config.toml
n_layer = 16
activation = "swiglu"
attn_scale = 0.125
parallel_block = false
decay_shape = "pow"
train_tokens = 343000000
dataset = "wikipedia_en"
Each number is 128 + 24 x the weight over the matrix's rms, rounded and kept within 0 to 255. Layers, rows and columns count from 0.

# layer 8 MLP gate, 512x192, rms 0.176, rows 357-367, columns 96-191
[[123 125 126 111 148 117 149 128 155 155 109 140 136 121 178 108 115 146 135 126 117 109 125 146 121 121  98 112 138 155 103 126 109 142 111 109 127 119 143 117  95 144 114 128 161 122 141 128 103 124 114 151 130 101 118 100 110 141 144 133 136 110 136 138  80 143 127 129 143 124 159 163 163 111 111 144 160 139 129 139 150 140 143 102 134 120 119 131 117  93 114 125 136 145 139 130]
 [104 130 110 157 114 163 141 155 106 147 149 148 125 100 146  97  90 118 109 155 129 120 141  92 164 117 121 135  80 115 153 151 121 147 108 133 129 126 135  95 130 101 107 103 179 128 124 123 134 138 144 133 126 154 174 116 168 122 139 137 129 106 152 145 115 136 137 103 183 113 103 184 127  93 115 145 140  97 151  81  95 127 139  96 134  94  92 174 134 185  93 170 129 113 124  59]
 [133 118 122  77  96 128 135 102 105  54 111 114 115 162 101 111 159 109 147 130 147 109 103 144 158 111 132 166 121 117 127 167 152 120 139 102  83 147 137  86 130 120 125 165 110 153 133 113 129 117 130 125 162 137 113 134 107  85  94 169 146  90 136 138 104 160 137 129 127 146 162 142 124 119 130 111  96  85 141 126 142 124 132 115  96  84 112 180 157 107 131 132 139 134 105 127]
 [133  98  75 114 124 156 151 123 114 158 138 110 111 180  87 117 154 127 163 142 167 151 123 119 121 139  88 177 152 127 111 132 123 149 136 142 130 121 111 124 140 138 105 146 131 137 130 107 146 137 134 135 148 115 119  67 118 142 141 114 142  96 140 112 190 112 148 129 114 112 140  83 139 141 111 156 159 136 132  98 127 116 128 128 166 139 145  99 101  93 107 124  95 107  78 145]
 [134 106 138 127 135 177 123 121  96  97 157 148 119 142 109  88 108 101 124 111 159 151 147 100  87 121 144 160  97 115 131 102 108 108 161 155 120 139  66 120 105 108 148 140 106 151  91 143 122 145 164 106 114 106 134 120 139 132 117  94 118 159 113 140 114 121 117 138 151 134 127 130 155 122 164 119 105 121 105 146 137 122 103 113 132 130 154 139 133 153 112 105 121 126 122 128]
 [156 194 136 111 155 150 128 112 138  99  85 132 154 132 115 130 170 105 171 174 107 123 114 130 140 119 105 123 114 149 124 156 161 111 162 145 103 127 141 114 123  94 113 121 111 177 100 124 161 163  83 163 151  98 142  83 159 144 164 122  68 131 160 137  89 153 133 154 125 127 122 106 133 121 131 117 125 182 137 121 104 114 155 137 151  99 137 116 123 132 135 179 118  96 132 144]
 [113 104 123 108 131 122 145 145 118 109  96 122  83 131 124 114 140 164 102 145 116 138 101 116 140 135 123 136 169 137 164 132 107 137 108 146 112 125 138 150 114 123 164 111 114 146 151  94 139 118 111  95 111 141 139  84 118 122 107 139 112 121 136  74 125 109  91 141 135 142 116 132 124 103 149 123 159 157 109 146 122 123 152 158 114 114 155 110 139 140 132 159 138 152 118 125]
 [ 86 134 124 138 153 119 113 114  95 157 128 139 126 127 154 121 145  87 115 152 155 107 120 118 144 165 127 120 143 121 152 126 134 127 116 118 105  98 146 169 113 122 164 136 121  92 140 130 117 128 143 105 128 137 152 115 134 131 146 165 109 163  99 101 160  94 147 113  96 151 133 125  93 134 130 129  98 112 158 109 113 108 173 110 124 103 116 108  93 110 178 105 100 146 135 123]
 [123 153 101 126 142 180  89 144 115 115  93 125 170 182 110 127 115 143 142 152 131 153 138  99 113 142 156 109 110 184 152 139 126 135 135 147 143 166 101 131 104 121 158 119 133 139 135 117 184 155 113 118 112  71 137 164  74  98 138 162 147  97 132 177 136 132  92 129 115 134 130 133 153 123 129 127  78 101 115 157 151  81  90 144 104  94 175 152 124 103 129 147 118  95 130 140]
 [134 129 135 151 168 168 148 101 121 149  99 146  93 130 119  95 152 146 137 132  79 189 142 110 121  90 157 137  88  97 104  82 142 115 150 133 129 124 143 163 115 130 131  91 171 117  98 146  77 182  98 160  97  91 146 100 109 132 173  94 107 146 101 121 133 175 121 127 114 133 100 162 169 114 156 127 123 108 112 126 141  84 148 140 124 121 124 144 115 110 135 145 116  74 121 128]
 [134 118 114 141 127 164 118 103 105  67 120 104 107 150 128 168 119  83 132 171 118 157 181 116 153 162 138  96 135 126 122 151 185 143 121 111 134 103 155 172 123  98 140 165 109 140 129 100 121 128 108 124 115 128 121 102 130 123  97 106  98 148 113 130 106 139 136 120 165 113 140 152 133 142 121 153 144 100 102 124 173 112 116 110 133 119 164 111  46 143  78 127 141 118 159 149]]
# layer 8 MLP up, 512x192, rms 0.186, rows 357-367, columns 96-191
[[151 120 119 110 139 118 123 142 134 112 132 116 144 111 103  99 137 107 127 140 131 115 154 151 135 120 120 136 130 130 149 136 114 147 146 139 137 144 156  99 137  69 121 119 111 148 147 143 155 160 117 133 123  97 142 126 108 120 132 135 131 113 121 104 130 121 135 119 146 120 147 146 105  95 110 121 119  92 132 120  92 122 135  96 123 156 157  99 131 117 113 104 119 112  98 108]
 [ 97 133 201 185 115 168  61  89  94  98 128 189 125 143 104 137 108 140 139 125  96 117 151 155  87 134 185 182 195 107 141 116 142 121 144 157 121 115 154 119 138  89 190 147 155 144 137 172  70 185 174 133  94  77 151 174 142 104 186 155 126 135 133 136 136 103 135 139 164 135 149 128 122 151 135 111 127 114 143 121 141 169 103 109 117 131 134 135 144 123 146  95 119  99 115 130]
 [153  97  78  60  99 142 116 154 154 168  92 104 115 146 169 165 133 129 152 102 125 140 140 142 117 173 136 147 138 139 130 114 116 131 129 127 169 133 104 114 164 128 113 107 155 148 138 136  80 160 115 149 130 131 112 115 129 158 124 132 121 115 128 141 107 141 129  77 105 151 125 139 122 176 112 123 135 122  96 145 127 138 122 141 126 122 119 146 120 152 169 148 130 143 152 144]
 [133 131 136 133  90 137  88 121 124 120  92  82 158 156 133 147 156 170 125 111 169 145 144 129 101 107 147 103 101 139  90 133 102 118 148 112 136 135 155 130 101 132 103 125  97 104 155 109 130 129 132 125 116  97  96 125 116 116 133 125 130 179 140 145 134 109 130 127  73 135 149 160 111 136 124  97 148 149  95 146 131 179 123 167 146 137 126 116 164  95 111 128 121 117 174 168]
 [131 110 148 131 111 159 128 143 107 122 179 110 160 111  82  85 101 129 163 168 135 121 111 119 160 124 107 106 125  85 131 135 120 121 122 163 153 137 138 136 126 101 115 123 150 136 100 110 150 146 131  99 108 155  96 113  75 123 158 145 115 103 133 104 150 129 172 176 123 122 149 147 120 133 174  78 113 114 134 145 154  88 135 146 107 121 123 112 110  94 107 121 111  99 140  72]
 [104 118 149  96 130 154 116 137 152 130  80 109 135 141 145 114  91 139 106 101 144 141 145 107 133 125  98 134 144 103 140 135 191 138 137 121 153 172 133 153 124  85 121 149 115 111 122 139  91 140 131 129 132 129  91 133 130 134 101  91 103 164 118 167 111 112 144  88 127 131 147 135 119 148 120 125 125 154 129 141  97  96 122 176 118 165 130 119 142 121 158 147 151 110 108 125]
 [122 107 124 152 132 153 148 122 132 189 121 120 109  97 113 129 135 162 144 127 129 119 140 134 139 148 132 136 151 138 154 122  83 142 159 157 158 140 113 110 121 117 114 134 158 107 115 122 139 139  83 140 105 151 131 139  90 153  94 116 145 112  98 110 128 127 117 151 149  88 109 119 133 129 137 143 106 115 139 109 162 120 120 143 131 125 124 169 103 145 127  82 142 129 115 110]
 [131 110 135 134 105 102 134 138 109 122 113 114 152 150  91 120 169  83 123 138 169 170 136  85 100 146 150 108 139 143 107 156 129 104 135 116 103 111 150 127  65 126 149 137 137 115 120 118  75 130 118 151 106 143 168 141 151 118 120 153 142 150 122 105 138 127 172 133 119 106 110 138 103 124 114 128  98 150 144 159 141  93 125 140 137 125 143 157 130 153 137  95 120 140 124 155]
 [139 186 143 105 126 114 136 156 145  97 122 136 121 147 165 183 151  89 138  63 140 157 130 168 173 129  74 184 112 139 113  90 105 147 157 103 131 157 111 120 132  89 137 131  75 142 139 155  86  69 122 142 117 152 137 147 109 153 128 148 110 150 119 108 163  92 144 208 118 106 120 145 113 190 131 129 122 124 142 149 169 129 161 116 152 130 134 129 126 117 137 106 123 112 109  75]
 [166  88 140 148 155 105 110 195 140 128 126 111 179 119 102 158 107 169 142 107 100 109 118 140 106 144 117 138 108 107 105 179 103 158 150  87 110 144 114 125 114 157 116 110  93 132 139 122 164 115 120 115 169 156 161 125 141 139 141 162 133 160 127 179 171 167 121 108  97 107 139 125 138 128 124 142 142 106 160 135 141  82 142 116 156 135 130 105 126 144 119 127 143 122 127 136]
 [133 166 129 163  65 149 154 107 162 139  87 185 113  86 155 151 133 135 138 124 145 116 130 112 150 118 121  99 121 181 127 100 109 110 137 153 115 112 102 101 164 117 107 147 134 119 143 112 134 103 160 148 142 168 149 130 161 141 135 124 123 158 105 146 111 146 136 157 113 182  84 141 142 110 127 114 108 128 151 128 103 123 178 108 145 114 165 114  78 116 125 115 130 115 157  97]]
# layer 8 MLP down (transposed), 512x192, rms 0.107, rows 357-367, columns 96-191
[[119 140 128 127 128 134 124 146 123 126 141 133 113 142 123 183 128 147 152 134 153 144 136 125 141 117 119 101 121 132 124 161 139 115 150 156 118 138 135 151 169 151 148 113 127 129 143 132 137 133 135 136 144 110 129 167 110 134 126 121 145 149 154 138 134 111 160 138 129 143  80 126 122 116 145 146 119 160 115 118 134 139 115 137 109 129  97 139 140 153 144  94 106 130 132 146]
 [104 178 123 102 125 140 116 135  70 120 123 132 173 144 115 159 111 129 146 137 133 148 125 104  92 129 185 116 116  98 138 117 110 139 101 152 121 130  86 145 123  99 144 132 157  81 122  72  96 135 168 151 145 120 111  94 156 165  75 170 117 119  94 122 154 131 121 167 132 161 146 166 101 192 127 101 130 116 142 118  87 124 167 198  98 115 106 117 159 132  63  92 162 145 124 128]
 [116 138  85 151 162 134  94 159 115 109 149 115 125 156  87 127 173  87 149 162 131 104 122 117 146 148 118 138 124 103 142  80 123 144 126 106 114 154 120 116 137  92  71 101 110 154 125 110 150 122 109 130 123 118 121  89 117  81 100 157 114 140  98 148 153 133 150 104 122  97 139 124  96 149 135 108 127 101 132 139 173 117  98 110 108 124 115 129 140  88 141 123 152 138  78 124]
 [137 107  98  93 120 124 127 113 170 110 137 108 107 124  94 150 109 107 136 153 164 132 113 127 158  71 103 145 151 141 131 112 127 181 150 126 144  96 125  92 160 137 112 128 147 171 150 140 113 127 129 158 136 156 116 158 117 165 159 144 142 131 129 118 156 150 155 111 135 149  62 132 157 132 132 157 136 179 146 156 106 147 140 166 142 152 134 104 124 100 118 137 124 127 104 141]
 [107 147 119 137 119 147 130 135 139 111 173 102 126 117 122 114 112 146 103 145  68 109 111 139 126 136  66  94 128 164 128 157 152 111 115  83 117 138 131 100 131 118 130 141 153 142 126 173 119 140 146 140  88 141 113 122 120 110 136 153 133 114 142 124 116 104 147 123 151 120 119 155 164 116 157 151 143 117 121 127 139 113 116 177 139 179 124 138 134 154 115 138 116 144 117 145]
 [108 148  98 103 136 145 135 117 130  76 134 138 143 114 142 117 114 103 136 148  93 137 128  84 114 154 131 104 147 134  82 128 121 140 118 173 115 143  89 109 142 131 142 115 111 187  93 162 118 102 129 147 135 107 134 130 138  74 107 144  57 140 111 128 173 116 112 215 151 164 161  97 129 127 143 101 134 117 141 115 120 165 129 128 117 130 107 125 179 148 126 169 136 127 173 117]
 [ 95 121 139 154 143 143 137 145 130 146  89 129 109 101 169 111 169 115 113 116 119 108 137 127  94 117  91 127 136 123 126 146  79 109 110 101 129  97 129 135 124 126 138 141 106 136 114 138 122 141  93 107 133 162 141 106 137  90 131 158 113 137 145 110 116 140 131 140 106 154 111 145 148 101  98 124 106 104 139 123 145 129 102 126 103 120 124 142 102 148  90 157 121 132 119 122]
 [ 81 138 136 124 167 103 160 110 125 124 125 161 126 147 115 133 160 169 127 121 131  95 107 146 125 179 117 165 134 124 123 154 133 141 124 121 134 134 166  93 147  87  85 111 142 126 143 107  97 171 159 137 105 141 166 161  95 129 161 124 150 104  84 118 108 104  95 130 122 116 124 120 128 140 114 131 162 169 151 117 160 137 105 121 132 108 153 116  99 107 104 134 120 134 122 126]
 [ 94 142 162 142 120 129 150 108 141 131 127  87 116 171  92 135 115 142 164  75 104 170 113 133 169 149 136 149 168 118 203 127 149 130 106  87 143 141 170 115 112 111 108 154 101 143 145 143 102  98 111 105 122 121 155 147  86  86 150 123 130 124 166 167 154 159 176 129 102  61 171 165 130 100 180 131 143 135 121 128 124 104 119 140 101 133  70 125 147 126 182 119 194 150 127 128]
 [128 131 117 149 119 117 117  74 129 122 115 171  69 122 104  91 139 113 107 107 141 163 113 132 119 121 179 130 169  88 151 119  97 136 103  86 134 152 133 142 163 135 114 130 109 143 144 113 138 125 150 115 125 129 111 123 169 153 146 116 148 117  98  94 172 110 140 108 128  92 117 135 109 132 141 135 142 131 136 147 121 108 117 134 128 144 129  86 167 129 150 134 125 143 114 103]
 [110 129 103 113  43 143 106 152 141 157 106 149 156  96  93 108  67 115  90 111 173 134 123  99 164 132  90 111 116 136 111 140 123  88 104 149 150 128 147 120 117 112 116 125 109 135  94 150  84  69 134 147 157 130 138 141 116  96 116  90 154 140  97 153 157 124 164 145 171 161 149 132 120 160 123 129 115 129  89 144 118 129 141 107 144 135 148 144  83 138 132 129 113 141 118 146]]